Weights of a small GPT-style language model, trained from scratch on English Wikipedia: attention and MLP in parallel.
Each number is 128 + 24 x the weight over its row's rms, rounded and kept within 0 to 255. Layers, rows and columns count from 0. Numbers have three digits each. The size before them is the row's rms in percent of the matrix's.

# layer 3 MLP up, 512x128, rms 0.208, rows 391-497, columns 0-63
093:184121110083130186085157133093163121111097088104095169137133134156124150112121108118140144134137127133111163091137136113134112089131149152174174130125100091122123130135128091105123161134119089
100:161144104097138113129168116168109112143092138136107110156125136176108121143070162154128105128137143133118139148090132155137153162118110157100093110133145139122105123087115118168135149109163148
100:091138113119131106124179158098111133085122167149103144143137119140120088105146140135157120118119106140146128115135133148116141115164151117130118180102063084141098149117148115115142118117149076
110:089157155130129136123139172136134135102108140156121117148129116152097158147148141153174136113151108158135114147118136151143137090137093190162146151102111060100120112119151139116123139106162136
112:105144149127112077183127102126080131139130143094129103128103128181119157117112117136172109155144126148084094148118116166096119153145128131132114115141111110127174129170135167107109085089130136
086:143147094139143111116117095147142121140126126105090161079100119142134122115147101162155158146152157124159122134130118104154098110173123133120138172109140167079133170110127185141122110152101124
097:158122156105143113126118150103148119128081087142108111175161122148087110089135145151152124136112199109097106095128135147146131126137170164135109146108102111178117142117103137119169109163136120
092:123104148098155179128133120115094106116129091133146094089152103135147113163136141156139096098116139114118104123125138141101139158082141189108107140124145120102121128144156148136121110149080133
112:102101088150152120150111120096136086086096116117128096082132107136153115110099169147104136165117113117167139111117124100161094129132136161096161116162141141130082105118133132153104144167134134
095:123146127123127121134095115184098107137119100147095139110088122144152112121138116112159106147124154115118189126130106119146122114131138120094127169136134121109093175105113075169176123168119109
103:118152119113107158142120092073124115163131140143109160115134169125145106100103096124118111167107081110131126124142101125130106135113138048120129128138170151164109112100093130174089134115145114
100:121118093130111077163148120124144117117173169132171093147118118116162137123121148110085119115162116115109111131123139168115115137126189131181103129140123124110134123138109138124146155119164154
098:135164134099090119137109138115123105124174103125155129142142117125065137134171125117174109079108133105135138127128154148133133093140121135126144160147114104120138102128086167104136123178126080
105:133194126112112128161142161128133153110152137146107138133150129163121108121151150130116117145164077106151154094102146140129131119137131144123157131153088145142101141142120181116112115098135112
108:122120121184119127136117182110113112194135163114091128116147114109199078102109143140116139146108116138152134136169112105125107149112113129135138112089098099146102118129110113125128126124126138
092:117079145064159151095126118126126131129111101107094139119129109149130090098108146166178094131131111136101110086170119110144121141143162109127127152123102111160136108117150152115154067098093086
100:125092112082129148102081125112136132113155098147120121124120132136135190147162130115163143132130181097143143155159163135164113110148112141092134151175115108103098138079155088133137133113087110
091:103142096134129146163105121140154124100094134142122115113116151142138164115169054135161149133159078099164136155122130125132161118123090124129140138111140102142096115174145165141150131115131154
102:121167117126158185130136119114144110098119148105092138153130118082103126160127104204091118125130129096119131090170131135150176089127128132153125113128131143133141135140131136121145137151114133
098:127145101114119127147147113100125120146121144121128099116164137121152110094066156114105130109102128103131120124133100116135117165104120107109143113162149162123103100115094098178103093186137116
098:118115134132152112147124115104099101140088144086124143108140170110122138133139099166177100108148093140135103117136126074126105093125099113153136071075143118130115124145073131158144154173098164
095:169136150109135163136114134153167154166132119125156178150115119126135180144137132129121092120098154117126133107158151143147148163085110122155132157120167155164135124158135114151154072135094107
098:122157129120187164142104105116131122102157128108119157133116143132089132123094077128157158126129140123090120133105116144121178180105104120140156099117124092099119105128141137182148147118170109
106:142153107099151121123167101133124134125118129104141119144175128141097137090082135103116146097120124125131102149116107122104096112089107098148128062148146139109125119141097167131128125095095129
104:139121124129096148118110147137128137136073129126131152122087103088146149159153152117118080149094109101144152174128127147115134129139112133161122116152116114163114104167134095105109131123165135
098:132140123100108137131148074159102140164158114111123128121129092141128144150138075147135118129167142135138115178086155155092135148163157105148142166136098120125134135146157176123125135104125121
086:135070092132133161177129121125083162096150113128106124143155108076133109126131143142135121122116138129151158184114145149101133123103093126149152108114149138136130107113171110147137143113112092
094:116137112096116128105171147106151133122145173120108163084144136125158146108119133146119105122138178099182142136117137153107134106132120132137124111184148117111085131113118171157145092119139079
109:088113128128143129131107130114095067116158112146120112165137160182097141107116064129115171107098104155127109142153146131124134134136120136089172130127135172112121128109149117145149125113110123
096:147109154100117135104164109167120156154119161156143179114134149114120130113153147101158132121137138117133172123121121116145110112100066165138125105144084140128131141155137081124102141101062077
093:133120138141139137166140170141103126162121146089128147125104140097117110117120134062102149110120098092135119123078160156123117113122129098116135094171139129168107153147101163115090173156120115
104:159131117122139138135134101144140130130152115123133096157117124100074104154148144163128107130130131128115089071115134164138133161115117116100133150169136088073085116165135126141151102168082067
094:119127158145084150132152113138137094156140118111144113075099141158090140114113092106087143152111111125129128144104130155070090142127110110126137121067132122158170131132129156123114125106122112
120:075132138129137110135149106143101092090104154146101145061141121134140158127133143119104092152127120116096126178098116137123136081142114110160111101133104099145144126105122095133170155149135149
104:107154114131135129128112107142128115149122123142110108103148138165091128129139139097112135143099178124165123132114098124145119110167101121122131141159129108125111118103140085143131109158203134
107:131091142126125170119146121108054130146119123119105161079139160152135097156153132090153181141120108136110167125097092099112158122130125127100121137116157084148128122159095109119137108126112184
083:094086140107085102110129157106129128123108099104104187133127135116161172139154186141198115182141122160122122111163117124108103135097135140131155117132155101139121111165128161123166120128140143
104:116183140132128097134142167162125095134193163150109147089082140134081150121159154152108145136121096146115139108123143108129110089124133141121136091115179140141106142134097145150145130115138141
084:094072125102105108135094118172098172065115095110107165101131156115125129102119116124089139113138137150119194146144158129130153106137133129120143101113101070097118124157118156111094118124142116
086:124148169124138166150133184147126120132128169113138135105106134144092113119122108158120135120127097096178125091097141133117122112178115080113092117175112106131119118138143123155124114115109098
092:115119121111145122154120078108127132145148106144164160108078147141123119178121073143121085153119103099154153120141095084134092089097170097122156100133177106111104138149098101156114142162126162
082:112151152126106113145133136131162123183111115174127114103146123172161186131140146147134089146103147123127155130184087134138083129118161118135116170150175166150135143098118166122159092095176118
089:124104095130142128153138120094175129113104117129141102162099133120105119121125101164154115110128121118115126094181113148131142115105149105144140097104170144108123158139158131149094089091148149
104:091177150105123097097133139129135155118147099130130153150125120123134115128118175172149092136166117119110146148120111113132128087088163108129125118128154119123138067175125172111093090121148121
103:095125139138102144158134087098138159122112123102077120110110119128115107160107091131117122112088055135156120126147119116137142111151163100111110108149170121159063124127111084159149118158153148
105:140128134119100108074149131145125130124190135141102142154151118127143148101096166134143116140153105157120105109138117091096097115121137141141110160194134140146136142109115148124133086150064104
111:152151128110100130133118169140102112123143130109103111126138137187152159067142135066144139138172117126117113129154138131139119141128120119063102137147097121130101106123142136132101122118165125
086:105143154120106158132156154095072145135119087120083156149110155105155114161095150171148102171159084148107132121162094130139137127126180142160143152121153119122151119103140128154140149120132150
094:128099108144122166169131144113140106080084117167111119149166133111107099178108108135109132153169111127105177142138111111140126153130155118098165103120120126095093118136123139111138127101139111
101:137082119088142134119134169124122117165110118099122136088109144077126131103082122155118098140106126102141154098093079112092110168081097116084123120113141100128095111134146103126159124164162130
104:129138112113198141100140163134129109120119172124111130135120100179174118101135132117113129111128082106163150111134131107133134153108095155149130171108139156122135115153135110115079104140149108
090:103085128117160075132154165173109122150099124123142148112144117133143146092133163104188112129131163146128121139169090131154131129139102123142106161144111093160150088136076119099118090120101145
084:169130116158103132151110096111153135145111077128131115116119113151126110159136116088102129142099117125113114141134128139116128119164129144149126107156163140167105152113101122100147152114088133
111:102105150149164180166186102146159133153146122151123082113151111138110137116119142123152102135139097087082110111142100139136112140118143127090139117148141138150142144142123145139104135133132103
099:132094093150141163125104150151158083118122132114106151122124138102142113118152124152132150086144147104172163100154101125129123136119138082129146116100161124145115138083147141145162088146103055
081:118144159124138158129159134151111138147157127142122168106144160164138151081122119164123116154166161130094139094144100149107137110118131114090127099144144112121112142105104173138143148138181130
093:175143101097117121163100138110128116128145145175119150121143112150116145116179124134207106187127151100115153120166144146118134118168129133150117123108132121111138107079133127133116090137142150
110:083119124116115099110153103136099105100125141154121149103125072113100114109154183125125114121083134125111138155118123164133151100110125123113157148198124159090191135126132124114128114087128154
084:139152109131144163129142120144109133131155109106107175119107105147069097109172136138125093097159137166147150135104166122125152125169099125119125135154135146131083154128118106127116116138097131
100:129156163142128140150156087111128149129142084109127122147095143130118118151170101140129122129121116151153081160184127157129083097151135145148113072161121103109138153123148104114123188126147136
096:112129144132137155143156115165062124137163102129105105163141141162109095121141100150132141108160173124127142148155121152117149132169126103112117118176102107141162142132114117062111104115133140
092:112095125146108105118138099151081106106143112114129135130158139110121120114154111136136160137107108121127195125149098111145130114151100133128148124158144120084113112111094169181130141137111134
084:155158124114148114156115116105127134120156148123161167117157110134123137137131130179122135106171139111107164103117130140125091180142079079132123152150140138112126153185149185151098097161143105
093:118117139104205142160128148129172138151172108117123112141089112126135148123132073130108123117161163114131140134082180207128124131145144128131097149124111132114134094120147133129154135071117137
105:076174134118113126166082105088103158162140125139126123136123169093140133135120142107076106106128123128169145155120133137155138108121162071127138142161169156171112123125128102106102130077163146
085:115122169162121118111122189142091117128094148117113137171143135096147084158137138119152150137164123137097131123161110168118113157147158099167159120142136135183129137122117143093140111114078122
106:155113119114107122113143166115072143136128130154087147123120093115137084132116140141142096139107143167136165156117137111134140165172119138127091120165125123103099121126142130107135102094122117
104:130143134148151115149123106119146170164086092103168148147128103146120142178191123144119125115108135173082101151150134118122151139154125121125126160116102154112115096134144168098083163169109157
110:096107145111125137138100133110139136187127122117080117115132138140154078152079129121109134155116131111110139154152121117107084139092139171080127124072140114117183112136109136105115143137125160
118:125168136096132147116092146136153127160107133146134142109142122107176136164086086078104144100096116125120123115125170173133124145138130177082133141085116170121107121126164129147100129113146089
106:141108130134112138147172155168132143114097094132132121090128090165087107097158109164089117151141115135124121135142113129101131116126133124134174129125186073096121092098130154179120117117155146
086:118107155101121098124155129092118109139141106151085122137149140116139081148112149096076152145137087137116094120168134158147137117133126121167166163123084118100124128094167110084126132125105111
096:126116128135154139154153151115140127149150114098141102110136115140115148087118122142157183113157104137148141158171103117137092097143118111131130100099135105155094176116107145124166126152148130
106:103118115103110120126129097110147141146112118147088116119113118099094083084142112165125138134109120137072160124138159154128126130157127102088114088141151143139117132107113082116118136123131147
093:120112125121126104133122083136172108102151120108121125173123150121161101112073127114124139058104094125123124061110118135080156156128080098152143127128095072174106092150120157118132177119105134
122:159121107097112129129099118108157185128152122106138091134109148128127105109128108155127057135125123116092131122169127164143161169098110115098158102141128184108130112171122162159106145136119129
092:089146166068105115128154094098124159188131125153121120146116182116098099109109113156116127147126132167171123098151106135120164106128124124112157106135107132151101117151167151144125137122122138
110:168123140105166155114143145117129158147137142125123114148104096121123155182152122157131086116157150129149124105130142151097127137128110139161104111184138138140134079151121132138127137123112142
089:114108119120160105124091131117162128117153122093155120132090144144117101128165117122155172122117162125157105157151117083100125100132106138114136098154110107145095138116091149115162141120126130
084:116199173096128157119096110158125132112158101166116117199120123170130135150095141124139135117152118142155164157145157144151133158132126094098132133187179099155120126146113166098117099104121122
104:120108110129112114144121087105163095104119103111133154112099140117123120082065143092127134168141081087172116159129107127114129122126104149144126150140109138135088168093130147147195161134138118
092:132096113094122154099149116103144160119133147094137143147121156106114141133114146180124090152132115167165154096128140152172111133132113150135140115164144129147158107137162140112136179115105118
098:120159157126133143138089127118129155136135102174135095100130115100142132159159128121136160129137173145136126149109118132121119111102135120069117160147109127128149114139097143126150130130182134
092:108112124141157136136093125130090143111135087102091142138141136091121112152112109133149137122139131090123182108127126115142121140150104161110130116118132145098146105118098121127163159120058109
109:121131140098157121184120139157157106121118137158142118154105131134117124145099099123118104138143090140117132120131117107103133094042131123122126132148168083099144117151146090181114124141120116
098:135136133129076146109158117099074095139155153155093120146116107187148104088131157152208131105145163148101153118122095131172140151150132102148134125140133125143101141107096104125150143119155152
105:144109096185139130107101137104105141159111165146110126156138166135154101131136137128128148129063147141140131158130113123113150135126111120088140131106144125127100144121139136109186167130118164
108:097133156132133101140099093157165113120120154068156117129113092101107172084130097161112140161130115099131126115159103140103125118131127123121162089121139040119139150100088163146136111158157125
101:065126123095137088100132112131190158083091134120119146132110124140123093113137126098147146100120148128134128100143091126168135115127044135142135130159135117102115133140114113138118114150138094
092:066160144131105154162119132146105086126120100156102135115104114136122140134185128121151124162133167133157131124141151149153102156095156082097118166161148124063158180130124141143154120135120128
156:126107144145164138121105092107094098117173150095145126153161109094115075106161150133150156130108087183139116141132152158144146162160108086155138115109150140150098107064148085087141152147103114
100:103119122102156177121121162127068140111172133132101108128162149131148098091147107131161134154156129119141151164192137120144110143191147154163139155181151116155077145113090114097110147120138134
095:154166134079151134145114094077140112131127087130155127131060115136078136138104084139141133160085130111113148117132165122118126129129070114139148100100145183100096120094149160158138111145098109
110:121108101125095131089200177142140142135095130096069138156148128141119090123152156141130143130115084120143164171142117141100119137126132122118196098100113106125149135144127177088146130077136116
116:108146118108096159114167159117161140096116151123099132133120145122103096151120119109122125094140114100101094058099126140110088126122143113074139142206136138104107146138147157162129129107123105
088:126120098104148120133138125128132161144114099115126150160109136106129153117177143106122138167129163118127129128140138154114116110163110146175098120138117098106154151118141113099124149126128104
095:114125121147095133138154129173084112119146154117095158137139119167135158112126100148102174133127126119129166203135104127105078104084131117090125086079089118125120105120139134129146142102124189
087:094140122098113099132139154119114171083126118107099143127120165118137143159102149129134150143114136128152127146160136105112151109106089170136112115174128153142081119120119115137126191143120159
092:103088150118145144110158082079169131121092125110124116117142150156142122111112141104154132096161099123164099145138119148145140103077118193106130097165135116077148119097138107174158118159174127
114:124148147152136131118112161081113095141159153140096105092132108142129154097101140099139157129098152119118099156131122128115139092139133125103118124143109145149125098115059147128126124109098089
087:097091090105199166138149113131128156123120097119130134158098162094104101124158087169103116105107076128148146109134089098132084120089115119132154128130122128129108127117093132146146124137118137
092:136132148117101156144133197120119179114139131088144135121121123069133163156159123152154091130093125139145137127131129124095155105082091112155109116144120110122125099126143122125145115140076127
112:164101113101093151139175125116134129118158085103123133161126131128162157150123141148116117109122104133095095141106119113069128117114161113116176096162169113123130091112098151115124091138115147
102:115149097119139160129094107090145145114147153149164130076129083105072142157139125131156126071121150139134125114098113134105104124096129080090111153121197143112108165117100119144106093132125117
099:162099088117152125106186135162164082124133124111118111144128172110148131109142145100156143107158128116151139163116137125115107142109096106109142163140127149133117125160124135118135092146131089
093:123112130130179167159141103139169094095141111116147154109140102147129171158159134189153160137110088130122153126129120139119115124126093108090132104101134154134079140100182105149125098144130159
101:125137132083165142119111144122129099130137122151138148147126142137141150164106088116137137161114155123169161141167151141127091136106101118139123148107083063117135123109101157123099113166146105
# layer 3 MLP down (transposed), 512x128, rms 0.201, rows 391-497, columns 0-63
092:100156127150073105093128147127166115121167153145086160109137179139178164132085112089130085134170131158124132131179161093133100126108126101103112111148143162158107132128135107142111117146147149
110:138127160134125109148171119151156106131158103157120110152151150136117139096135078159148119097162171121110121147116089171145128133108153141143138126119133156102100138105116127144164148100140148
103:119127126120090109135143096121122107167141163119131118117144104117141142129114142151178126092114121109153127141106136134084141093140106107112171164129120166129141149168146125119151148117117142
086:160147120137121133144095088125144160094130120124134141129150134129122097128066140153105132105150105128115110112103075070133130139117126139099095097194147166140129123122123125141114129170121155
099:115102104134143145160128125154137174125135100186159170131126089117134103129108138108087119106108142079144132125134119132155144150129100140118142161102145122130121129127122100097166157163123069
100:150160075131176130127130112127109114164131109155154145123100125123161140146090147156141112089150105172113141160122136094121122105140115127160141185143177139110152173088133098102139104088142148
082:131118176122133116126164115125140161140104158163135139183144123116116092111151072109118106111139126147112141181095167103127111163132126152133093147148125174109086097141131132151115096153107145
086:142141116154105127109128110128125091147106140135119136081089190118089104115151132134101146141127110128139104123159089147113129140154104110112121143101082114130131154125160089105103150146132129
099:144130091145103156121170107141135130131173176097143124105144118149135136136112109147117138105131136112137117138161180133157127156134169112138105159118117127173111140145136126123063180117139162
107:130153147093082111142131148116137147141084117150138096142171115083164157158158143130125127128122131089144136138130132145142081137156075082113159127154157108077131143135133120147151104145117133
095:108133140166112140121132124159131104138145132173156110128091094150042126117135147138138157179131097120142083133114133152100100108135103138143107168068143127106150089174134149138131138146130131
090:123116148114125100130119162115119144160104133112087144123164158150119125138145125170134149144135161127123146103187120142160144128176112111107171144075162110128116172130152139160150096147130114
096:138111124111088124125113127067157146116075121137143138118100123120093086110148151144118141128125145155120117092104119104118129147137113136124086119143146116130132160136151142098139113132090134
108:124131108103135141098084119110139122139151122140128127175153124147102124112116106163153160132127130149124188105116088157063123140144160130167124163136077156115106172140165097098158154102122165
085:123112141064133137109114114184138142121087114130150122152106161113111074123151092114130122074126138123121127087109114156093127128151100131140096122154122132088175129112143117105154144135076120
094:172090140104138121074142119104106111133119093123159157111117151110115147114117164128137124124138124140141121071111108116150078131155112115122082107092152127127156069122102147144144066118150096
099:117106185181126112133159128150135111165135121141113156095137133105122117137162136142116102092094136150115150127117105189114130110105116163196136128100094129108160150132134132122120122141138133
101:121126119131117151132122124160180131110055111148136136143119111131116141111146105103110178139104106113120137154141155129115168165129138113121104095128161154154096123141153202132152070119086144
099:122146098120144119101092136130136152117122119161112136126111128124116100141106105165110064147149114036129150107154139142110157116103128099139095118109107140130153126126092101106168092109105102
104:157099156130132100102081119104136090155133138136139095123102085144156115139098131136108139139182128137136131104161130149128072105124164146117103105135115149123128179129132117126121144111073142
109:104122143126109109148103125098120079130081122140125143126130159132153117155140148140080157122110100164130076155133113128133107168130154139184121125069151129127101138108115105135145149126151160
122:180135124124132134186098132137115149131109124133104130124132134119124171137125127155143128105071105113099134154139121157091127127046144130082123160117132119120115105148134139156163096117091114
098:135182153133158120114132122095127153151124136095092183140151137123126109152126090129092142144119107121115129108110157116114112137081108096151113111087087175153151119141087172139098169139121107
086:123158126190060145089094155121109096125092137159126121121123123118095114158117104104140140178123098146134117114123163116117141163148106162109139164104163112109138134145145130149086161142156098
100:136130113137117114117080111117137110120133126047115147102156126128123170088138154126142142116127136129134122126109127093151129156134171135134129107147127141133111144115072172159095140111154111
087:148100182166122118175104110128124134132106133105140107134137139115139132150137159130183164108098118124137106100152131091117123133104162093140122109131144149107125131150165152142090074125154104
080:113107135134151128108130083107122145117172155110129164102101135171178132131113133103136115124132099179095105114163149132196099101145132150116115127117124118140125135120171132105120120135096157
103:080158137106142125154116097110097142143115156121116155137142126130146116111144126095196134114119137137136136115115110120093163136138182098137123171135134144163107116161104120152169106057126140
105:102097149125115132137141123119115171123141167123138128127099142095118112089148174138113128129078102145123118128142110145161106147146110083120185093116130116162101120158157155121166122125123125
104:100107146119096090131111148151088132071121127146091106112171162134123132126115121124199138129168118116135149135104123136128127123156147142125139123160096150124123142118102129113112121154125163
094:100168106086142130100089082123125075122138110132098108121127137131124105147168128144159118137135146136132126123155136124166096155158160114144137114121168090078122166185153086163168086124107141
096:105131154111103160129084105146117151105137157191097124135151127134113164081155152127134157135154121094122179161166148124150169097169126154141160155145111118141144151081080107106120118080081128
106:187115148079102132143122121125121112135121121078165140133147142140129142146133151101132122145153135102146109136132104101058098162108135142103176106109090088152157141120126116131135099116141138
106:134161140122159099105157121132103139193125114150121111150134137126165137120157145111152144114137107106154089137052135102120127114158128135118120141134124160114103157127118111141093103081151115
102:159118162161126120144131210128147150119145118125138122114131096134145141136148127155149082097112117103104154128129143143115140163143141147139176097128107145125186128112072150136087091112124141
094:111121109149153137142115154127095085084140150113122113147151117136120134138124110148108087174137145130139129156145134101182145121202148126155107130146144156125068097129108121112151146115164081
116:084102114077110128130133141096148126103117127122114166114114110150148154114115173116163098163135116145113105121126078145088122103120113123126116119131161117113131136164094139124160130135142113
091:117082114143094134116122077080127126123101140121150160164148109102148115145129129137148112120122127147131082181112093125144155117137143114131141142126097118110151181132173127120124140161151146
089:075144118123113147121084146136122144143126138093138167133128107137150139068158078129098126107136130127165121161135147102136147088178161118187103170164116141106134126111142114180126123116130115
109:094113175159150142184142157115114160150104115087096130120081136155137099134082117166088124102116128135122123102154164107106137110149169083137118121133112139125127150132145131146121135102116145
108:119135129104119146155157126060123149132093084116140134135103130141165143153127103084137087117138131149161115154135126101136117101081107101086126130179160113113165124132122162147146103144143091
109:129164120093122098116104123108124142164136129135089144129172123168111136159149103146115105122155111078118140145186104123104075101161121087143112130120080141132131157138114111132141115089132133
112:112141147152128086142124092121127137103100067122140083133099140120075092126125142165160145115147126103109140095150109145112138123135145112104120118120148140123129149121140147123071109097174110
115:131110155138148140091113116092160139103137122106124130149157150106126137055116123132139085095115134142075156144153129104128120089147184138105119158127127085133156077131109130134100126139160155
106:111126078093130144173113138144137108120151163147137096123151151098148165088122148105134137118164151142109096153134121102142170138110181133120126164140132142136134121102133111036125123100182130
099:151183098106112111153136087152144145126119131146126187108127136166086121092126125118117168190087127144104121140109123128042095144104141099128165122132097132131120099095161115140110114162145135
104:095154188110105116110126139120171140151117148132160156126148134113090115139158131135078111123128156117169103117143157141127080147142154161120116139131091130139129122120099121145146101102133100
112:119161122098126182117132119076086127151107117141100119144115123122129111118096118160141081168142075140115121116128089139131110103099163096127121156159133107100089097108096122120124137121097127
105:089133084149109175087117144118090154085112108107132084151160170124107120116111132076097125109156148114124192095150139123140108164121164157124094123131139140145136127119096097137175069092158123
088:140133155118119148121093123139145130151126126157122130106114170138096117148143086140102149107161123092121172168140136152146106143126188091131167124125123147161163132111125136128091130116103110
110:138128140172148128122132074125143134110136112143089095126137118146164108136106082114086114132107137121192133155153151091137160111132140151131107126106174069098101151124108106146064129076188140
107:158114120146141172141113125139126098146128150132143087113150158125159113140150108101158100161100118135130124109140106151171135123126158161126152194160119108090150125135091161144143152130121144
085:126113155119128137120136131129164117100110161082095098154093112100114129134143113103147147149068137153153104157101105116086146137115148129129140145090088131164145137121151135161118142127154151
099:153141194151173145088167124128115097137115138127149058119166145108134127149179099130138107128170133141139121163127132114137147123125115127155080158084138113158158129163153121112129140103161148
099:142093176175114136123097117066115092131116153163137132151127145139101077150092130077129125148122122130135138122160165099103166116159131142113145131123112105123130144107135113124119128122134109
107:138138143078112144169167135124115115145110116103132123101114139129168144107110135146123094168131100109095148096122076139132135121111141138104114134091082132107112107136101122139164151098108112
113:143152110135087104132165105118154125125070142136119151121117133147127192116138166130172175136176137099110124092186121145151142133158115149125096100096127141129083141105117130163125134107130153
099:113127131129132129125118144125181143105120119135119139104151166130110065119106194104078159116100101114142124161139179137154142143140089173132139121155127154157148154132143152160118115100127118
109:128173113117140144134127147161108139146127166110093163095110102150097157103166137143116140107193132156117125101141105110082153135132108117143131137146127128118148135144119084121098111148127158
101:142152123115114151194123111148126147119144138146126108125107128125126119130170106135118131171104104128119080091143172119114109137098150118128147133174128130133063120141151085108119114180092153
100:164088143132095110138088121129115100114154063096090103135086147134133111119116096101133160153149100097163130136180115154130097157119122138136113094149162105100113115104151136084099081122137120
102:149115133144123105140118164135139092135113107110141137080128110094075151087177134110153098143109118109125175127143139147111127119154146163093124134157132088109144088168075133185129116117138139
085:089117116138146136088108182109106102143175145105124120125132131165155125174144121069115140151125106147130120141075128128120075092117110188136151117136164134161167129118132131114156118119150148
086:065126149100125131113132116154115123132131127127128131115086106121114131114135133149144128093128112105171104118161139101080126147165099123141128106147162108112142131127187124116073157145136148
099:116141125155124157097082138115117141107118118118153147094133108161080150138114084147134159084103143135118129108154139126119122091159135124157108135150144142133134163111126128076144132158084140
108:132091135181116142124092136149088098133068120088156135142136124093094079139125141087165129132144138140133138155179084170113107133150142106150143131123124111123126133103178158120146130076087097
104:116139164138133141130165136139119086124131148141168153099123141101111153092077116117108153087152112113110128071104134135121111168152141153116113128108133142126150180106120150127114163139175120
094:102093061144147141121152095148100129119121206109154162146169193096124130098173110165120150120086131142146128117134129121075157141115132098119130132113132135111104090120164097122141133126112132
115:117140132147157126160143158125179087156133078140120168101140101171144124119122102125130121139124112135121101132133105135121095125137139160135141078127053156123151109131134111169121129144118135
087:115105122123147143146182102146118134123157111126102118128116125133102126115183151155138132114153137132151156133141079117104138121096119099178149113126116113123131137122096132128149111104089159
108:117098128133161126101146128119120122094143157109160098179154113163095101169058122091173111160130111126122161161149137129100146120142125128130081140152116121142147109141131125149169131130123150
105:095161167089086086094181114117129101125177137162100127193106123122122119151139139102121123138107100126122125106153154130116132166114131132160164151133144100121120130109163127076114130114109076
095:167112171146104139118119138165091144094142123146141143164142121118097138141123132111103148126132106135147157119148104174119125102156116145146096123103135139137133174149087137125116136146097118
098:133128131148113146118140158147161143084143128151114097091136128128166145077124129140161139129087138089141153160100117138121153100129102180115151119137146130113148142142161126120094160131099095
092:189108122090128093134174143115119130104138134145146155086101115118104151081205140138134124139103146119148143167100174104138130122135134123123141152122159152130169112093162154145119114118159124
112:127127096152119103088095155140150120133173119139086089158126120140139111133111110118130151132131132115117110159136163107167161114155136129134120101071126117141106149137096100140110130141169095
091:090149192133095121121142124163186137149122105157140143076082087111141107121152161111090099156099118135130063145148146105150109124126122134111121128136112130114101089140105109120124136147147150
087:097127147138115108130111129147149134134123128106111156105143147128116085096108133095124167127139107120140154121141155092140128111150165112119136120067071124120133127113159128158148105156090137
095:122102133115120128114149122102130147129104101166141135117109135165107135098094114153131138094102112070064131128073162116106088107135131130097126131131099136130175155087100133146128165109151145
119:134164110086115123148062079153100121125157081176119095136104174157129150125154190140106146112123106183125146138145143148136149108122115100065120128199129138143130141122129150068143101139063120
104:157111162132139115133114161108098113123121123121144113146124143149102154120076088110119120136160146136147118143133116137156144101097114125077095128064161127123152139108074151144101187116156092
100:145158079087118142116153139155132131122095162107137129140096166103133121150139133096113133113115133098116147128135146093123148145115105145109140110153133107087125075147144128105086098119102130
088:158103102105078136131120124156093144158123138122096106106151136139108136139118152159060133143146114105126170121121137146122150158099088150180120139073105116160094138118147113130137106137138108
096:138075125098158140149123139135096087127148137148122110093128128130142123163139125159104063126145113091146148155164145124154125114134110145138098098071131131118134140132135129175147128132107156
093:130128110116110115105105131171142132114112155068082123126139155111144150122118110109156156095129149138166141107144114142149130152160120064110158109122098130112107135124134107134130170122115123
107:117108137138142138153101096105095157134177133138132107110129092171128125158153134151162150098111159137115138181135125128130157157105114160134134088133162128143137156111093078113137139113127131
085:110148123112106152058167129144128115100151110151125136105130127129106161134110139135152101121141156093173177134104184124151142156137169130170160102110146135133136120148127160142096108182148126
108:126124135111130109144099118140103127136081158084123105112155109104150137091142133109157160135095128075125146126121122129095111152147118103122135126134144158146123136162145144111098122155108131
098:091158133151125088156094078149133126129143108124130166122141095173107150104141108055113109135141135124110155144127134099137130169102118173139146167088157152115120106122128131145136098132130082
108:059127134146114097188136172117118140147119136151155084105123127114135126119147115087135149145153122124110153136137123131152119128137131127138131118119123153124106121121117143170186181131102146
124:146117154181150152093151121159144109138126157137141186188150157077109149121165123126138131121111150112124125134137157167188140129164096131155152133105119135109144127057167133110089146129100145
099:176133123119122111137112152100131128082123125137152146139144111115118159133145136147090128155146130162116098087066160142153146125094103092081151147094154160117143168137154147117118126150153159
101:123189123122082160128120138135138122150086148132104136136123148099120183176140100151164140141143129110130156151131130122133148158093092108130148111116153131122146088143121132133115146155154116
091:152121142145113068122082141161168123109155148104130099081096141113148170118125076153107139111134111123107116177163144138156152113110100136148140135106148146153143130111112095149117128150129175
089:109132103132138111138098110160129160145111127155185129119159116131175141096120159142150095151099145150113145171180149114128154171131132165186124108070130140167141138116152147109135105150155121
094:109177121097112106136112112122108109122122126140124133085118107115137094137126092134142104158149146143133092137124118153145145138163156190169126103112156103120121096115157103141098119049141128
119:162095145123064181147114115122097100132154149105120140114149129150143134154130119165109150129142114142127189155129138098116104103116112137117125102122126105111130123181097135134154098115145185
105:103129156093141120146145169141124116116072117128167153120129120112183112108035134131127138156144168120149115139164169114142131135093119135100120109137128100152096150153116114157172154150120121
094:114171150102115156118183103134119137115128149104134156104199158071134116125131089169102159126157131133138118139136124112171122089122137124110111131129127102128189119113102117145083133144165157
093:142150100120129157120145141138130170130122098089155165148143117148129119136136130137128147144147134085115106146121160082137120157096137162150117151083149094120128149171146136122132114161116154
091:116122117094145126127124154140160107164118105183168149126083156085123145137168179155153123137118143142109084149120115124157136133134118131101100123090119133100067141155138133120134123115103149
107:139153111174147085125126128122145158124089123109129180170131115105123100157120133092144140087118142117135092121122101148149079129119095138130098144167159118120143089106155121129165126154109129
128:114153126123081138165141153169125119144144120161144129128126115121117150087097151130100112137141106081125142136103179089086108135104150101101140143178129110111121080134121110143113076159122107
099:151131128104169138143103104124158142179162127129157138125121128140106119130089087103130154123163156125144143097112065143110115129163102128187116173118113097124093118141112138167160132149122120
098:120151111111154101105170130121141148164121098173136138151172132167136120138145140113130117098123080165105154120125130141120152157150191102176152096126135129143153164095122154115101140112122109
088:134137099094125144138134100131082144140116110127138122150138155111149073135093073148111142123096100134088124128098137110099139153131120158147091133110150144110161113099137113082097158154067120
107:117144127094148130174114119149136107114114122154137102118135124134169111140124147142135150100079139155133147132109103134125095138139133138146132096102138153111155088120155119159139121093140075